Each number is 50 + 10 x the weight over its row's rms, rounded and kept within 0 to 99. Layers, rows and columns count from 0. The size before them is the row's rms in percent of the matrix's.

# layer 2 MLP gate, 2048x768, rms 0.0974, rows 1990-2044, columns 0-127
109:65 55 50 51 64 52 59 59 42 45 52 60 48 52 55 51 41 65 55 56 46 47 50 63 36 60 60 51 37 73 43 50 71 53 53 52 52 60 66 45 46 61 48 56 58 55 50 44 55 59 50 47 84 65 48 42 57 53 50 45 62 59 60 46 66 51 33 49 56 44 55 57 58 64 44 61 66 54 61 51 60 45 77 38 55 47 55 54 47 57 52 69 52 54 47 57 51 46 64 46 61 52 38 51 57 52 64 41 38 52 40 40 68 58 41 25 54 65 62 46 51 50 55 49 60 32 50 43
085:51 52 50 39 55 49 46 44 30 60 53 51 58 41 42 49 55 47 65 34 49 48 46 48 65 43 34 47 47 55 58 66 53 57 51 21 50 46 34 50 77 60 14 64 65 51 55 50 42 46 56 49 39 47 41 55 50 47 42 49 64 56 34 41 51 54 44 72 56 60 40 62 51 57 41 56 52 42 50 74 34 41 58 70 52 53 60 59 46 27 70 54 59 64 52 31 52 50 61 36 69 48 47 50 44 35 42 50 43 54 41 54 56 59 40 54 52 24 35 57 57 49 47 46 67 43 44 49
099:35 60 55 60 43 36 47 43 42 53 51 54 45 60 62 42 42 52 46 46 62 61 66 56 61 45 48 65 35 43 60 56 60 52 59 52 50 49 34 35 45 52 54 41 49 37 48 57 67 57 42 38 64 47 32 43 41 67 46 44 57 46 58 41 67 42 43 46 47 50 47 53 68 57 48 41 39 62 52 48 53 58 23 51 59 49 42 41 35 53 53 44 31 62 55 47 43 65 63 65 38 47 31 47 34 52 66 46 40 68 47 46 58 54 50 54 50 50 42 44 53 48 41 64 64 43 64 63
109:50 44 35 35 22 47 48 58 45 67 45 51 45 30 42 45 55 47 44 48 62 29 44 30 43 53 47 66 46 45 44 62 47 48 51 39 53 41 55 41 40 46 36 57 43 45 53 74 48 56 41 57 67 46 51 39 61 39 49 53 51 63 55 55 60 50 50 62 61 44 62 46 39 43 29 64 71 60 52 41 42 43 52 29 54 63 50 50 59 22 76 60 49 53 46 54 43 61 49 63 48 37 60 30 56 32 53 37 49 42 54 46 32 49 55 43 31 63 40 46 39 62 51 39 50 48 38 67
091:44 41 54 50 34 50 43 42 44 46 43 50 48 57 42 37 49 59 47 51 36 53 51 34 50 55 56 53 58 46 45 26 42 48 49 53 47 38 45 60 47 42 57 43 64 47 39 52 26 51 45 57 73 33 65 49 62 46 36 30 58 58 47 44 46 58 49 50 33 64 34 47 49 49 52 47 43 47 68 58 65 51 56 41 37 51 59 68 61 43 44 36 32 52 53 53 43 46 45 45 49 48 65 49 59 59 55 50 63 46 32 42 42 43 47 56 59 27 56 37 40 48 49 54 45 29 49 52
118:36 32 59 68 51 45 30 46 58 51 41 54 57 50 56 64 54 56 41 53 36 48 36 57 51 43 27 57 52 49 55 52 49 44 57 52 41 37 47 40 48 52 46 52 59 40 44 65 49 59 54 67 47 43 45 46 25 29 41 37 41 67 61 54 65 49 46 34 43 57 43 59 53 65 59 41 59 55 64 43 66 45 46 45 45 44 37 52 57 37 44 31 62 62 44 48 40 55 53 55 30 35 55 27 38 58 53 34 46 50 61 37 55 48 56 52 36 47 50 66 77 54 50 59 55 40 59 70
087:56 51 28 63 51 49 41 57 55 37 48 49 51 47 83 43 50 50 43 64 24 25 50 63 54 52 44 66 64 31 69 60 67 48 61 64 45 43 46 47 51 42 55 54 51 49 43 45 51 33 46 53 41 51 62 52 50 36 53 44 30 48 65 44 45 30 61 28 57 51 46 50 48 55 57 43 58 44 50 42 45 42 51 34 47 60 47 50 62 70 56 51 36 48 34 46 40 39 63 34 56 29 42 39 37 67 59 43 44 41 44 43 41 59 41 42 54 48 45 44 53 59 60 68 52 55 41 45
091:52 41 51 51 41 54 62 57 63 41 45 43 62 48 55 43 42 59 37 54 48 55 55 54 49 67 34 42 37 60 53 49 54 34 41 51 51 64 41 60 43 27 32 59 51 56 61 34 50 42 67 43 36 46 55 54 35 45 54 39 62 63 37 36 60 38 67 52 52 28 38 54 56 40 66 36 40 30 61 51 49 55 39 24 41 34 35 70 47 43 58 62 38 65 47 42 51 44 44 59 67 41 37 48 51 47 55 43 50 40 44 50 53 59 46 49 46 49 52 52 71 50 53 53 48 56 41 51
093:51 45 61 43 54 38 57 62 40 66 52 43 39 34 40 46 43 40 42 36 50 65 57 40 35 43 64 49 38 45 49 66 41 55 53 58 53 45 53 60 51 58 58 67 54 54 65 40 54 40 57 39 58 71 48 55 53 51 55 41 53 53 49 45 61 52 63 51 51 57 46 59 36 47 47 70 51 61 63 49 63 45 43 59 29 50 45 43 66 68 61 35 55 42 39 62 45 50 50 43 69 57 72 45 42 52 37 36 69 43 44 66 68 43 39 44 46 37 63 45 29 60 47 46 54 68 48 25
087:55 49 53 36 42 67 47 53 61 52 47 45 57 55 58 65 55 61 51 50 53 58 39 31 52 30 51 47 33 36 49 52 45 48 38 60 60 49 54 63 57 53 70 60 36 39 63 61 53 70 50 53 47 46 62 65 52 58 46 36 54 78 52 50 64 58 42 45 33 59 60 49 42 59 61 47 41 51 38 66 45 37 61 48 49 48 50 56 46 57 63 49 64 45 57 42 51 24 42 60 48 59 35 52 45 55 53 52 43 69 53 52 45 47 57 46 50 55 38 51 31 55 54 52 44 76 58 67
104:55 66 68 40 42 63 52 45 51 54 43 80 32 33 50 48 47 47 64 33 54 46 63 43 32 36 44 51 42 56 51 64 54 61 44 48 43 39 39 55 50 57 53 46 49 52 48 47 47 57 38 45 26 49 42 43 74 39 49 54 58 45 52 53 48 55 43 46 47 48 46 40 27 57 45 60 46 55 44 41 72 67 32 50 63 51 42 48 69 58 50 45 44 54 61 56 49 48 55 56 33 61 70 41 37 52 61 63 51 44 20 67 54 50 52 68 47 48 56 41 57 38 44 50 60 51 57 34
092:57 43 40 45 57 41 51 50 55 31 39 47 53 48 48 56 50 45 59 53 55 51 43 44 62 58 38 60 45 34 34 64 67 39 48 36 55 45 42 67 55 55 40 44 30 49 75 44 50 52 78 50 54 50 55 58 52 54 39 32 45 35 47 57 54 58 54 46 53 51 61 57 57 39 47 46 36 38 30 52 51 52 50 49 54 63 55 42 69 51 47 41 55 44 48 52 34 43 51 53 42 48 38 58 50 46 52 40 56 33 60 49 53 66 61 54 50 64 53 56 50 53 50 61 38 48 32 65
103:48 41 50 50 43 50 44 55 57 42 49 53 65 61 57 45 61 43 40 62 47 59 48 60 42 66 43 42 25 55 56 54 60 68 44 52 40 39 49 39 49 57 44 36 56 55 47 55 43 64 50 34 53 55 47 30 61 61 61 53 47 53 40 67 54 54 56 51 48 36 56 51 61 45 47 37 60 46 47 43 65 54 59 45 59 76 52 62 54 56 55 53 63 44 50 49 47 42 46 64 53 37 57 54 38 48 60 55 55 56 53 37 42 50 46 47 40 55 58 61 52 34 54 53 59 36 55 46
127:51 42 44 57 57 64 40 55 49 45 59 49 45 57 50 53 55 48 49 53 63 51 68 36 59 49 63 49 30 52 51 36 43 45 42 56 32 58 37 53 57 59 54 51 54 53 69 55 49 42 52 37 31 49 47 58 46 63 37 43 49 48 70 61 49 50 50 45 71 48 45 47 47 42 65 64 35 48 53 37 49 46 56 48 57 60 62 45 50 40 50 50 48 42 41 63 51 46 59 45 67 59 56 54 53 31 43 29 60 54 31 65 53 62 76 60 61 46 67 61 42 42 47 50 47 54 78 41
114:65 56 51 58 64 48 52 31 44 34 45 55 65 44 35 62 46 48 62 50 53 55 54 49 66 46 55 40 62 52 50 47 50 64 43 31 62 39 47 64 50 60 38 38 57 50 50 61 47 52 52 36 45 58 52 49 59 62 33 53 37 52 60 56 38 49 60 46 53 50 46 49 38 56 52 41 49 52 46 58 44 56 30 61 63 64 52 51 53 56 47 58 58 53 54 60 50 49 71 42 50 46 41 44 52 72 57 56 56 62 38 38 59 46 56 54 25 52 58 48 70 72 69 46 55 54 49 53
092:56 52 60 38 61 77 43 42 44 48 41 58 46 53 51 64 30 54 54 48 46 42 45 49 53 56 61 37 47 44 41 34 57 51 58 71 42 46 50 56 38 37 74 49 58 58 50 51 29 58 52 73 57 36 24 36 55 37 56 40 54 46 36 38 45 53 56 46 50 40 48 40 59 54 41 51 58 62 42 52 60 53 57 55 43 35 43 47 55 34 43 67 72 33 56 47 49 52 49 57 61 31 63 48 50 47 55 71 36 47 52 44 47 45 53 61 46 54 31 46 58 49 52 54 40 73 52 38
106:46 55 45 44 49 70 33 61 45 49 42 59 54 45 59 63 37 42 57 55 46 52 41 60 48 43 56 50 36 57 54 42 55 43 52 58 68 34 62 66 71 56 53 74 58 60 48 45 46 44 33 48 55 42 35 41 58 56 31 50 43 46 54 58 37 49 52 53 59 56 32 72 55 48 55 67 48 67 39 63 61 59 54 57 46 76 42 37 55 50 41 46 65 47 38 56 54 61 51 54 54 59 53 34 36 53 44 42 39 56 51 42 47 68 49 49 47 36 37 66 55 53 60 58 60 62 41 45
091:45 42 38 54 51 47 62 48 68 55 36 49 45 66 57 54 43 45 69 61 33 46 36 48 55 77 38 34 39 51 48 77 54 47 45 54 56 57 54 61 40 47 65 59 43 68 50 31 59 53 50 36 60 38 49 49 51 53 46 34 58 45 37 48 21 46 55 52 44 63 55 28 65 36 61 63 61 53 41 41 50 49 54 54 57 44 42 48 44 47 48 44 58 55 67 49 52 51 52 37 44 44 58 36 58 56 57 58 62 35 48 45 45 47 55 45 56 50 57 51 58 33 28 64 43 69 58 32
090:60 53 48 58 58 48 69 47 45 47 36 45 53 74 45 44 56 43 53 37 44 48 66 50 68 47 44 47 55 44 55 47 46 42 32 43 36 53 61 63 42 50 58 37 35 39 71 44 58 63 59 35 25 59 52 44 67 61 53 49 47 53 61 47 45 63 31 39 40 38 42 63 43 49 65 66 56 39 60 41 29 65 47 51 58 57 58 29 63 47 50 66 53 45 38 60 59 42 51 66 44 35 49 43 39 59 35 57 62 57 31 56 30 54 66 73 62 22 65 55 52 58 47 56 53 44 56 65
100:57 50 50 62 51 46 47 53 53 45 37 22 55 58 46 60 28 50 35 56 46 62 36 52 49 57 56 49 37 56 48 36 38 52 46 49 42 37 57 53 39 34 42 61 60 46 55 38 59 41 49 59 37 56 46 43 65 54 58 56 48 62 52 60 68 39 47 31 36 50 35 59 54 48 49 53 47 41 62 50 47 45 30 36 48 53 59 53 50 52 68 52 45 59 64 48 46 39 61 50 74 48 65 36 52 46 61 40 52 51 61 74 50 66 45 43 60 54 54 50 63 50 47 45 59 49 42 61
127:39 56 59 55 48 41 61 55 54 50 56 43 40 33 49 45 48 46 42 27 62 67 62 37 58 51 72 33 55 60 36 58 57 57 49 48 35 56 39 65 65 50 62 69 53 38 45 54 43 43 50 62 24 49 49 61 50 64 65 58 51 52 49 58 53 53 56 57 56 57 51 56 62 38 52 53 52 58 58 55 35 59 62 41 47 56 60 50 36 50 62 44 63 53 67 51 42 46 54 47 42 56 61 37 30 48 45 51 43 38 29 36 44 53 29 47 43 39 45 62 26 49 71 51 37 62 49 43
094:47 42 50 40 57 37 62 34 66 59 35 55 49 53 51 39 42 68 51 72 51 43 64 58 40 42 41 43 57 33 53 46 51 42 57 71 45 65 25 63 48 50 53 55 37 43 51 44 41 43 37 40 39 46 44 52 51 53 59 43 52 44 59 57 51 49 42 28 37 46 51 37 43 38 49 55 56 60 45 68 52 57 37 53 37 41 43 34 42 53 47 42 62 53 41 65 50 52 56 57 67 64 58 51 51 46 62 44 57 41 38 55 50 61 49 46 71 53 40 48 51 36 43 32 44 33 54 53
091:81 40 45 72 57 61 54 53 67 56 38 42 52 46 65 28 58 37 58 46 67 48 60 41 53 53 38 58 40 52 39 42 59 64 46 35 46 27 55 52 54 66 58 59 53 46 70 52 61 63 40 53 57 56 55 47 48 66 56 53 51 70 40 40 46 41 44 61 42 60 63 36 48 56 44 55 54 44 50 51 45 51 59 51 38 49 39 47 55 43 52 53 68 37 56 34 56 54 51 48 53 43 36 50 37 44 53 50 65 57 38 51 55 24 41 38 40 42 56 46 46 62 49 57 71 54 57 47
088:32 46 53 58 51 66 58 40 45 45 47 52 57 45 31 64 40 43 44 34 32 62 49 63 29 42 59 41 47 47 58 38 51 64 62 55 53 41 71 33 52 37 46 52 62 52 47 64 49 56 56 66 53 49 48 66 49 38 41 47 50 66 39 49 68 56 64 46 52 48 53 25 39 38 41 49 41 42 39 72 52 75 66 40 54 58 43 47 52 63 50 38 60 45 62 49 34 61 46 62 40 55 49 50 53 46 58 52 53 59 74 48 51 54 29 57 67 64 46 51 58 39 51 46 46 54 38 42
085:46 41 45 54 48 52 46 66 50 52 35 53 68 39 53 57 33 51 55 39 32 57 54 44 66 64 49 46 20 45 45 47 40 52 51 46 49 42 68 35 56 38 50 50 62 38 52 54 70 47 71 66 54 43 51 56 45 39 58 46 47 70 30 54 48 63 41 25 32 57 34 50 39 50 44 42 52 64 48 46 51 32 52 49 46 51 47 36 50 57 60 41 40 38 56 38 46 53 70 56 48 53 53 56 49 44 52 34 61 58 68 42 70 50 49 43 49 57 50 60 58 57 55 54 59 50 47 46
094:52 23 46 61 53 60 51 44 29 42 49 46 22 62 29 44 41 74 35 50 63 56 56 35 60 66 34 54 53 55 66 44 51 64 36 51 41 47 53 41 41 42 50 52 45 46 37 57 42 48 34 55 52 42 50 31 40 50 58 64 48 47 36 45 51 65 49 50 51 68 45 47 44 41 45 51 68 43 68 57 55 41 49 48 40 32 57 40 49 51 53 67 54 41 64 40 52 66 55 47 33 37 72 36 43 44 49 38 42 36 60 34 55 41 46 65 68 53 36 54 44 59 46 49 52 56 52 77
093:39 64 47 51 35 46 62 38 81 44 43 38 55 55 43 58 58 52 44 65 50 37 48 41 31 44 56 47 41 47 50 67 52 52 56 49 35 42 41 58 52 47 60 40 41 50 54 76 49 64 44 59 42 62 48 50 61 58 49 45 46 46 49 70 49 44 47 56 74 47 41 34 43 48 57 46 30 43 52 48 62 67 38 43 48 55 59 60 44 22 54 64 37 34 46 43 45 63 40 64 59 44 65 44 37 40 65 42 46 56 48 39 63 45 51 81 51 33 66 58 31 51 50 51 50 52 46 50
095:61 63 53 41 44 34 68 39 69 54 65 64 39 49 48 45 58 71 47 41 38 50 38 67 43 81 56 56 34 55 46 37 68 59 43 54 40 49 40 45 48 34 59 53 51 46 40 51 48 49 42 45 40 66 57 73 69 41 35 52 50 53 49 57 67 60 32 51 61 67 44 58 34 51 35 60 43 44 52 65 56 48 44 32 45 39 72 37 41 33 34 39 54 37 46 45 52 57 55 80 49 50 44 48 40 37 72 47 48 22 75 66 63 60 48 52 47 54 39 44 38 52 60 35 54 39 53 61
097:57 54 56 74 43 59 39 62 41 51 49 58 39 26 73 52 35 43 52 59 64 44 71 48 62 54 51 49 68 54 60 57 50 62 51 52 45 30 56 70 62 56 46 49 61 43 43 26 57 69 46 54 52 42 48 53 34 61 52 58 50 80 41 55 35 51 62 42 56 59 54 49 48 57 52 60 37 62 53 67 49 54 29 70 56 58 41 47 63 51 46 60 33 57 43 36 54 57 59 54 39 51 54 60 50 48 48 56 49 56 57 53 39 44 31 51 46 52 53 35 72 58 61 48 47 56 56 57
097:44 43 61 61 46 58 49 51 43 28 49 60 57 51 32 58 46 52 49 63 37 51 27 36 72 32 54 50 51 36 38 58 44 40 58 64 47 57 28 48 56 47 42 36 72 65 54 60 42 60 42 65 41 40 74 59 51 43 66 48 51 43 48 51 38 70 57 54 57 51 43 46 65 46 60 64 61 43 55 46 63 48 67 42 42 59 48 31 46 48 60 39 56 54 69 45 47 42 58 46 48 76 44 53 55 46 64 56 47 47 52 53 60 35 50 68 64 42 70 47 50 43 42 52 62 51 48 64
111:45 45 57 48 54 65 42 49 44 47 66 51 50 44 64 43 62 43 62 54 47 59 47 29 52 70 49 63 47 53 52 55 59 49 56 56 34 69 69 42 31 41 45 34 37 55 52 57 45 40 42 58 58 53 32 56 55 49 40 51 49 73 57 68 44 56 44 57 47 85 42 59 55 47 61 36 48 58 40 57 59 57 37 49 41 48 63 52 60 53 59 58 64 48 65 50 56 50 46 66 52 47 65 60 55 40 54 39 53 42 39 36 43 60 57 50 59 25 37 63 60 35 32 51 46 42 46 34
106:64 52 39 59 29 63 33 31 44 59 37 46 61 54 73 50 31 26 37 43 66 52 68 51 47 66 47 51 57 64 44 40 55 34 55 70 59 63 46 45 42 45 45 49 31 44 37 45 58 49 56 51 64 47 49 51 36 64 62 76 54 44 50 56 34 33 64 43 49 62 45 64 53 50 40 54 64 48 54 55 43 57 57 64 55 52 49 34 60 35 54 51 38 35 53 62 39 49 58 38 50 54 46 62 46 52 60 62 39 58 56 44 68 71 48 50 56 60 51 51 39 48 57 49 68 42 63 56
095:34 37 32 66 42 40 52 46 46 38 57 75 61 49 45 43 48 58 56 56 54 51 41 58 53 48 54 63 60 56 49 41 72 55 39 35 27 41 57 50 49 55 49 50 48 43 55 52 53 43 57 44 48 53 62 52 37 41 46 60 44 61 62 54 53 42 49 43 39 44 49 68 62 33 53 59 33 58 53 45 49 40 60 43 48 55 68 54 49 50 55 62 59 47 47 47 41 55 52 47 67 39 45 47 34 48 49 24 45 30 21 52 31 50 36 54 39 44 63 44 48 45 44 43 32 50 73 71
086:53 50 54 51 49 57 67 61 40 51 49 45 47 40 58 46 45 53 42 49 61 39 51 28 69 46 50 50 59 49 49 50 54 64 58 54 45 48 51 44 56 52 47 39 51 52 49 37 60 38 40 32 36 42 41 49 51 38 50 65 43 65 44 63 53 47 56 43 52 44 25 55 72 43 59 53 50 48 54 51 60 45 40 70 41 48 57 51 46 86 59 44 52 44 60 44 49 65 40 58 30 57 70 49 54 35 61 50 45 55 59 52 42 54 55 60 43 55 38 47 52 37 33 48 57 45 52 56
101:57 17 52 50 46 60 59 35 55 51 50 61 54 41 52 50 49 54 61 28 54 56 52 63 56 60 45 56 68 51 48 44 48 53 45 46 41 48 44 49 43 53 47 40 41 42 40 26 42 55 44 61 51 52 44 45 53 45 45 65 37 69 39 46 55 59 47 49 48 67 52 68 47 61 35 48 54 48 59 61 29 60 50 43 63 47 41 48 64 47 45 56 45 33 44 40 56 55 60 50 49 38 39 38 47 63 54 38 42 63 52 30 44 36 60 54 69 62 49 50 31 50 52 51 52 52 39 56
117:32 34 44 53 32 40 34 55 64 46 50 44 42 56 58 59 42 38 41 46 46 40 54 56 52 74 55 68 52 76 45 48 61 31 54 51 53 37 51 60 41 65 45 59 53 52 37 54 32 48 49 41 62 59 49 42 49 61 54 47 50 45 48 56 58 68 51 51 54 42 38 44 30 56 65 68 57 41 56 65 54 48 41 53 50 54 63 55 53 59 20 45 55 40 63 43 41 50 46 50 40 57 60 66 39 79 64 43 60 49 40 52 42 43 33 49 62 48 62 51 51 52 25 51 62 33 59 43
101:64 52 54 43 55 46 59 40 45 44 46 52 54 54 34 57 51 57 50 42 55 53 35 51 50 45 57 33 55 51 70 56 43 70 49 43 34 51 53 37 55 65 42 53 59 43 53 50 45 71 38 53 29 65 43 27 58 54 51 55 43 52 43 61 52 67 67 52 35 36 35 44 41 41 52 35 43 52 31 60 61 59 61 48 49 68 53 52 40 59 61 37 48 53 59 55 51 60 35 51 56 46 71 50 55 50 53 48 54 54 41 27 49 64 52 50 54 49 54 61 53 46 48 51 60 48 54 46
094:59 56 62 51 33 49 50 44 49 49 54 40 46 42 51 61 37 42 54 51 50 49 50 58 44 54 39 39 51 60 33 49 31 47 66 59 55 58 33 45 64 57 78 50 48 54 45 51 49 53 33 53 61 47 55 48 56 49 50 56 52 71 57 43 63 60 64 34 59 57 49 60 33 45 49 75 65 41 48 45 66 45 48 28 54 60 69 45 40 36 46 44 36 63 44 36 48 38 53 38 57 52 49 66 45 62 42 49 52 72 58 56 65 54 55 36 55 46 57 53 38 40 42 51 50 45 63 40
093:43 46 44 42 28 60 47 62 29 51 45 49 60 27 44 61 36 42 47 65 46 40 64 47 56 51 65 36 48 57 49 33 51 41 45 57 54 60 50 45 56 40 61 43 36 44 64 54 31 47 74 71 29 38 47 61 39 66 45 31 46 55 55 78 38 51 43 53 53 56 29 47 59 44 50 53 42 53 46 65 50 47 78 53 69 44 29 48 58 32 27 72 39 55 47 67 53 54 38 74 43 52 68 42 60 55 51 46 41 53 29 47 53 49 48 27 58 56 42 44 47 46 62 57 49 46 37 47
104:51 60 65 54 57 27 66 39 35 42 53 45 46 40 65 54 41 31 60 31 57 59 54 51 54 57 49 51 52 45 44 48 61 41 22 50 51 43 61 65 44 59 60 52 51 44 64 45 44 54 56 49 47 38 53 37 59 36 46 40 55 45 51 66 54 61 39 51 69 49 51 49 57 53 64 37 64 48 50 38 44 59 56 38 50 57 55 60 70 39 49 44 39 23 47 41 53 36 47 68 52 43 44 47 44 50 43 48 56 38 56 54 64 53 56 57 50 41 51 50 36 56 41 40 43 35 54 44
098:57 39 41 28 50 49 70 49 45 68 56 61 52 46 49 51 65 56 49 42 32 46 40 66 60 67 52 53 52 57 46 50 47 43 42 37 43 37 56 36 69 54 42 44 55 49 58 63 41 27 53 56 49 70 60 44 59 41 44 30 36 58 53 34 64 35 32 65 32 61 37 50 31 32 62 53 49 44 47 45 52 33 28 42 55 44 78 48 59 56 52 41 59 51 72 45 33 61 53 52 41 60 53 49 24 56 46 42 43 48 52 46 57 61 41 42 55 57 39 46 48 50 43 45 63 43 46 53
099:42 37 54 52 65 35 44 52 47 45 61 65 48 53 57 49 54 41 79 23 57 51 44 45 42 54 49 47 50 48 39 37 60 71 62 61 50 40 43 54 48 43 68 36 63 32 49 53 59 42 47 32 51 37 56 48 51 48 63 41 45 42 51 39 53 46 54 37 46 51 47 48 66 45 65 58 55 43 64 64 50 55 36 58 53 36 56 34 51 57 44 57 53 65 55 43 47 42 61 46 53 47 36 35 34 68 57 48 33 35 74 38 65 59 62 57 41 50 44 39 63 59 52 41 63 46 41 46
105:43 54 48 30 43 47 40 53 39 64 63 57 50 40 59 42 38 54 47 47 49 47 59 67 49 61 47 53 51 45 51 42 58 54 47 55 54 35 42 42 46 45 45 57 56 34 62 43 43 49 49 50 27 57 57 44 56 58 54 63 56 47 29 50 67 51 51 48 63 58 42 46 47 17 53 61 46 39 40 56 69 59 49 53 42 53 45 52 65 46 39 32 66 45 50 55 54 55 56 57 42 47 51 44 63 63 56 64 48 55 55 50 62 47 60 55 64 47 54 53 30 39 70 60 64 42 41 51
100:51 58 68 51 40 68 31 61 44 50 48 73 48 52 52 58 45 49 32 59 56 39 40 44 62 58 57 79 62 49 76 44 77 43 55 32 50 41 53 53 54 69 67 53 27 43 53 48 55 31 49 45 51 32 54 58 55 39 56 36 37 33 26 55 56 50 54 82 54 62 61 55 45 45 55 52 54 55 35 48 49 67 60 49 57 40 36 40 51 59 39 54 58 36 56 62 59 55 66 49 44 55 46 52 53 41 47 53 61 44 56 63 50 48 56 36 74 48 34 46 62 50 52 39 47 54 47 53
097:62 50 48 66 56 71 52 61 38 59 43 45 56 50 47 44 40 53 39 60 64 54 66 34 66 39 64 49 17 52 41 55 36 43 72 44 64 37 64 63 42 46 52 39 46 40 34 49 36 41 59 43 44 55 53 44 41 60 55 42 59 37 63 55 43 49 61 50 74 36 49 59 38 45 53 46 47 55 60 48 67 67 43 57 47 53 49 69 42 47 66 66 38 44 45 45 59 53 36 67 48 50 54 47 50 37 45 69 51 64 52 61 65 64 52 51 43 36 39 58 41 34 58 42 61 63 51 47
116:46 54 29 43 44 47 51 44 63 48 49 42 55 38 67 42 50 47 39 44 65 50 70 48 49 64 35 40 52 48 47 75 55 37 58 60 47 55 39 37 60 64 39 43 40 46 56 46 45 67 42 60 51 62 54 50 57 43 62 46 73 39 50 39 40 60 45 41 34 44 38 36 47 54 24 55 37 38 61 47 14 40 50 36 59 58 47 48 54 50 54 48 37 41 59 58 62 59 69 42 52 54 46 67 53 50 56 41 53 71 46 39 46 54 47 75 41 42 30 56 60 55 39 52 60 67 35 80
115:57 53 37 47 48 45 61 47 44 55 69 50 53 67 36 47 36 44 41 48 46 56 58 52 55 34 54 52 52 29 43 39 81 58 51 30 51 44 46 44 63 51 54 52 41 59 43 40 41 51 45 50 55 48 29 78 57 56 46 67 52 53 44 34 49 60 50 45 45 40 62 47 38 40 46 35 43 46 53 60 33 52 44 61 51 46 50 46 57 43 54 46 47 51 40 32 48 54 28 44 39 41 56 40 57 51 68 48 51 62 57 38 66 56 42 65 33 45 52 44 56 51 40 37 70 54 35 25
098:42 43 58 39 39 64 23 70 48 56 48 42 65 50 49 31 56 48 43 37 77 35 56 40 53 43 56 60 57 48 67 57 53 41 55 46 56 39 55 48 59 74 54 37 56 79 50 59 55 40 36 54 51 67 36 37 40 56 37 36 62 36 43 42 49 34 37 50 39 52 54 41 35 42 38 54 49 45 31 50 46 44 52 46 41 43 59 58 49 43 52 50 54 30 44 54 50 37 46 47 50 40 41 62 70 46 46 53 47 62 56 48 41 57 37 45 39 34 47 53 53 45 51 53 44 66 49 51
086:49 58 49 66 50 50 47 63 54 55 32 50 42 60 38 37 37 35 55 43 55 50 38 51 64 59 48 49 53 40 59 44 52 59 52 44 44 42 37 34 47 45 70 53 36 34 46 66 40 42 40 43 57 58 33 28 53 66 70 45 69 43 39 52 53 45 42 56 50 56 45 47 48 57 73 41 41 86 65 45 45 51 41 56 51 29 39 56 32 52 70 57 58 50 44 71 57 62 54 48 64 51 50 41 50 52 53 58 64 41 55 63 81 40 56 45 57 51 38 57 33 46 63 52 54 41 44 44
142:53 41 61 55 49 45 55 57 50 39 51 68 51 43 37 37 53 37 80 49 52 42 43 37 51 45 54 46 38 41 44 29 57 43 52 63 54 61 41 47 76 42 51 57 49 65 46 55 34 19 61 49 32 63 59 60 42 69 37 33 51 51 67 40 56 49 64 45 60 50 70 55 39 60 65 33 60 42 47 37 45 53 57 51 44 52 50 49 59 62 52 65 40 56 50 50 53 35 70 36 46 54 59 57 34 30 40 52 58 41 40 59 45 48 59 56 56 49 48 50 55 61 39 43 53 63 74 56
098:54 32 55 57 65 48 42 57 55 52 46 69 50 42 57 55 48 47 64 44 39 43 55 44 70 43 40 67 53 62 64 55 52 57 24 57 63 58 80 48 45 49 50 53 40 59 56 59 29 43 39 40 55 47 64 27 38 35 36 27 56 48 61 54 55 67 46 50 41 46 38 44 51 60 57 53 51 59 36 54 58 47 77 47 72 54 43 58 48 64 68 65 40 50 49 44 53 46 61 35 54 54 52 36 39 66 61 53 48 44 35 59 27 40 51 56 54 45 55 55 56 49 36 52 56 67 47 73
116:48 41 34 60 47 62 42 61 38 56 71 40 47 67 64 55 59 55 73 33 42 36 51 62 38 52 43 49 51 38 43 49 42 46 43 64 48 49 49 65 41 48 45 38 42 65 58 65 62 54 62 61 52 38 47 51 69 61 63 39 76 61 40 41 56 57 33 36 46 55 52 36 44 58 51 68 56 45 49 61 53 56 43 40 43 47 52 42 54 46 51 38 58 59 48 55 56 35 40 64 55 38 42 47 58 56 58 51 64 46 50 50 42 48 38 55 57 54 40 54 50 37 41 49 31 50 55 44
098:47 42 34 51 40 58 33 50 56 44 43 63 38 59 35 58 38 48 35 49 55 51 44 32 71 71 68 62 46 52 56 39 61 54 50 44 38 33 50 59 51 37 33 50 48 54 49 47 44 44 50 50 66 58 50 46 50 33 55 55 49 54 30 48 52 46 45 52 48 41 59 45 68 40 65 52 54 47 39 54 35 51 75 46 77 52 56 48 52 80 52 47 49 54 56 32 50 51 64 59 55 59 74 65 35 50 50 59 80 40 70 57 45 47 50 61 47 53 58 49 48 37 49 56 45 41 48 44
114:35 36 39 63 40 47 51 65 52 40 43 35 47 43 64 46 50 45 40 51 63 56 54 48 49 50 55 46 44 43 44 71 37 61 48 66 36 47 53 65 46 51 66 73 52 43 39 57 41 49 34 57 59 48 34 51 57 55 41 54 55 47 59 44 41 60 54 51 51 54 64 51 51 58 45 57 62 35 46 54 36 23 51 52 50 59 44 51 69 46 46 31 50 54 61 45 45 51 43 35 65 47 67 62 38 38 51 43 49 40 42 47 47 37 40 57 54 40 42 65 62 57 50 47 40 64 45 42
110:58 51 44 43 52 44 50 43 45 46 31 61 36 57 46 67 62 31 35 58 38 57 52 35 37 54 55 55 42 34 55 61 47 50 39 57 61 55 67 72 50 61 50 34 56 45 53 57 41 57 49 51 44 54 22 50 52 64 68 46 62 63 49 35 44 38 55 58 52 65 51 36 54 51 65 45 37 60 61 49 63 49 55 33 55 53 60 30 40 55 54 58 57 58 50 56 51 51 50 51 60 61 48 50 44 54 51 54 44 62 38 71 54 61 38 43 39 43 57 57 35 51 37 49 55 47 45 50